python train.py --n_head=4 --head_dim=64 --parallel_block=false --optimizer="adamw" --weight_decay=0.088 --lr_head=0.00593 --warmup_steps=447 --decay_shape="pow" --final_lr_fraction=0.0 --seq_len=512 --doc_mask=false --train_tokens=284000000
Each number is 500 + 50 x the weight over its row's rms, rounded and kept within 0 to 999. Layers, rows and columns count from 0. Numbers have three digits each. The size before them is the row's rms in percent of the matrix's.

# layer 6 MLP down, 256x1024, rms 0.0471, rows 214-255, columns 320-383
101:459476543433485463512551607536485404495514525568418470505517527480475511527459511468556634487480526539536496455414484558500482536508483612553514538453534525478539561471487504539432491540536463
101:395535459436531569418519531536482458487593439508473483502472559573618553530482529579517502498568493504460500555508502518415523446540512546497605454419574512481625491491430486461467465469399550
104:404538553505515582466497500599549418502590496525504439571536443443604574469507577554570591510427523535517584454479495459434420394512452502466500528551492471576499542521511494445559489491474502
094:451504471491526484478518527475479495408502503593543514546539454416567455576555438389538553508555547525521501348556442393534524537518455490462533524507561473460550551470462464475561482468585555
097:442514469501448364467488497416413435482533507499482581543596377546526441524400550534471518511413521549479522445500439565523416496465497347458505520564606594513633447511563605488564418485510426
104:444538510465443481482515510406497402586540500516538522503489473510505496441565514416481430506504445413536560518576469495585525470531477540479503516460604463520534542465510467579490397593548457
098:540508564501418536523564412432453538466442466518491472463552465553458507466543515613569491517478511435537552473515495509473472462441573500542474495494498535501616603499465456539431474540578542
078:450511469468388537471547478469473476542518442511418503398523494499516494496593473506455391490558467544476495482541374462502514469416412490468507468483513509559500602470469455574456513597518521
097:471514493507576467502490447496397508482505580537516459511491528576512539505509431510506463437526526497518499457520523462562479513536427588451608525418386587430552523477562617435520493442536604
096:478454540491551546297473540553500521496502461583426527494506495521567552460510474506501500593550592492484466511497526509507472424469517475496478543478512494522529535550529488568501466393454428
098:459572513420470492520478469488470487504450445485501447538454470411581462453524515485480526513503571571490543502411440468546422525376440593518445528465566493414446421501442580483528414541477477
105:522538589610513613613611539586550533481517470534488456432532571477490439532459511542452545532521472469423497513485520457450560495428474455474431604542507530607410529379484633566496536515509519
103:516565524458583527461548577511454534507385545511428463571612467503545444486435480400525425446484519538377454440514485501562532524567457466452544472430495414523510578469461563476542485566467437
099:475426487565470484521478442462539503480509555489524528532468576517474534491533499495603500523485435463526526533490474441650506572469478608528565520432468454528480426454511521526513373513568557
093:503472491536461437444514565503458454520467505503474518488495507595523523489514440506482476545580436524519494467511472488578566503588408617528433491484419557575338560525545529555540593502473568
102:537548454493495511475506394470434530497512490507539457560480572450486515485366487522530517560461486548522435627433516508518509534555559549458618560493534461483502518484456500484467457583481422
098:502541469578420439502532487514531525467453529508513492479489518498476514560535534669587477455555527478504582506562479467435503514580495553468563459459577568489499616524513482451567565495422490
093:448530558454403422454490557462509380412480534463505491474485489412512539474525377532451495473540488514447473507467469483521475531457488501411443552501438535514504615513533498425467504513513423
100:471494526486563409537496519579473595536590499569531465548500475517500572412491521507501516476464591585631503576442579647520515496568383566507498461477498452473453429510488488503484539549454532
097:512466509401552403452455568554551520584503485544331568456524506574460563510438534390449505479520507561534445569548432567467493537440464504500477568417504515530488466513461463457527505459474494
102:372532534474522415475448448582475434583537479526556472517491458559585468527596458544482486501554558529462651578581548547641530514377455501549443520513517460575552483554500449501514547505502495
099:412448527534597521498516465540506479486538600467424536481495585567522522545502442470405379478496602507593499521426569533431485544450523544542537449507495495463555502521460538514432575489506450
098:526488486561594470500484450548536552517475469506535518453405514517498496541473426624594517551562468436439476547481481474401516443433459447529538491430539539438491486481458437398521448404497424
096:469451533473582529461521502490522503505529471532485475569533531491568563370485566483554496579444539520478426465518530512594518483508557455564435554457515512497534541514410495534448416510406510
103:512538503660434445464565454399515464511455434571524479386538512494562429399471505469473458566470527491433456603559483526444570473550488462508416600517427552483470627534560531528566460474493400
099:482554515459485379544533440501508533507524512474511561501593382513452533453432551572425516482527477568510523483569579377480529507468480468462551439558457503521483457467474508485504604504487557
100:500506546586438545461568554489437562581567429606500526530467500540533503509501547489520437517477491388516482472539459468513447378612383397503489529447521532534519500476518482521503646430535538
098:469484548522540480498477412448536496484547499515512519578541486479533503552609551504516406444609418498601561558476498504517486533506506466543481442495509497475499484548527444490479601448482480
095:584560563462506391460522499561462443678541456480519488435537502466522517539575494514454424481493463520576572448549480533421555508489505471444591519510477588530443514573494525472573519473501432
096:502494528513458536491579500493576531597480550495516542464454500480525518532463572496494512469435434407524547478423488483503448536444504508474590463479539420438509506529474470441538488512557447
104:472506469486554593482496569571587501377423511454575499544539384557510504518392499593552497461572551540516484456495438502540504443391463441480516517479485551540546423481443528484463436466430536
101:529507460527512454489477472483382514545419430534541479533463584450511511505402512479491507559562554480519583553400482587355569504643450516515569571583535455467534423484476482568487518468509484
092:516492513455416468458584515488419489491438496442472552502433483401549458462540528574511526551451441551512483509517518500457623447492577340474502558590487538473384564565500464514514532539493499
095:515492566535562514448487528440430441478556479519494467491523496445457448580515499568539565464509515486493474542579560455465500438585561461517514521478516511411569427514584471541471494447435473
100:455499495565442546465482398512576542500569528527446520501502579548577504481427515490471564552524482484448414487520487477443609456485419606437468549539492467524537533503431564545527474539431431
094:508462481478469485499494417483513550529474430439550570449529514484488431582527550544595555461522522543437443451404514573402513556424488485489513549451528506511398496476559476557488531480560522
098:459526466411440579499533508555402485511534481507518473504445388507500555423410535541501567573576512480502459571457468488504566517556475481470475510616457466558512527523497496558501525509597427
100:465515526456548429481500476412501560539505453490449531482567632523451429481506529544487520485446569503508603588458489534372456450446461544452550510611549504556520525554524502409541533409505530
095:531556495476477474466522546532514542526542490571522339597561489404542386456570528564570437543457521505511539538461502511497482478487447557454425503482449536474466539469448505593543513531516497
103:558570485515575446581463505496551557510514592485526567480424453481557573535638515458467497505601561594469543463581486553388527556534522434544553487544592560551466501528440546553522509554547546
099:416511413480516514514406497586509488523556494503526485465465517569513496442518489424538528506473473459513471454585502503571643558548566598483539559482457417420503510553488516481535516499518516
102:468518483584520564485555544465475517529524518422485479587484545463543532462503426449577523464570509488422515479464455407519432558374455515543460595445542502455535506451467448534537566438470596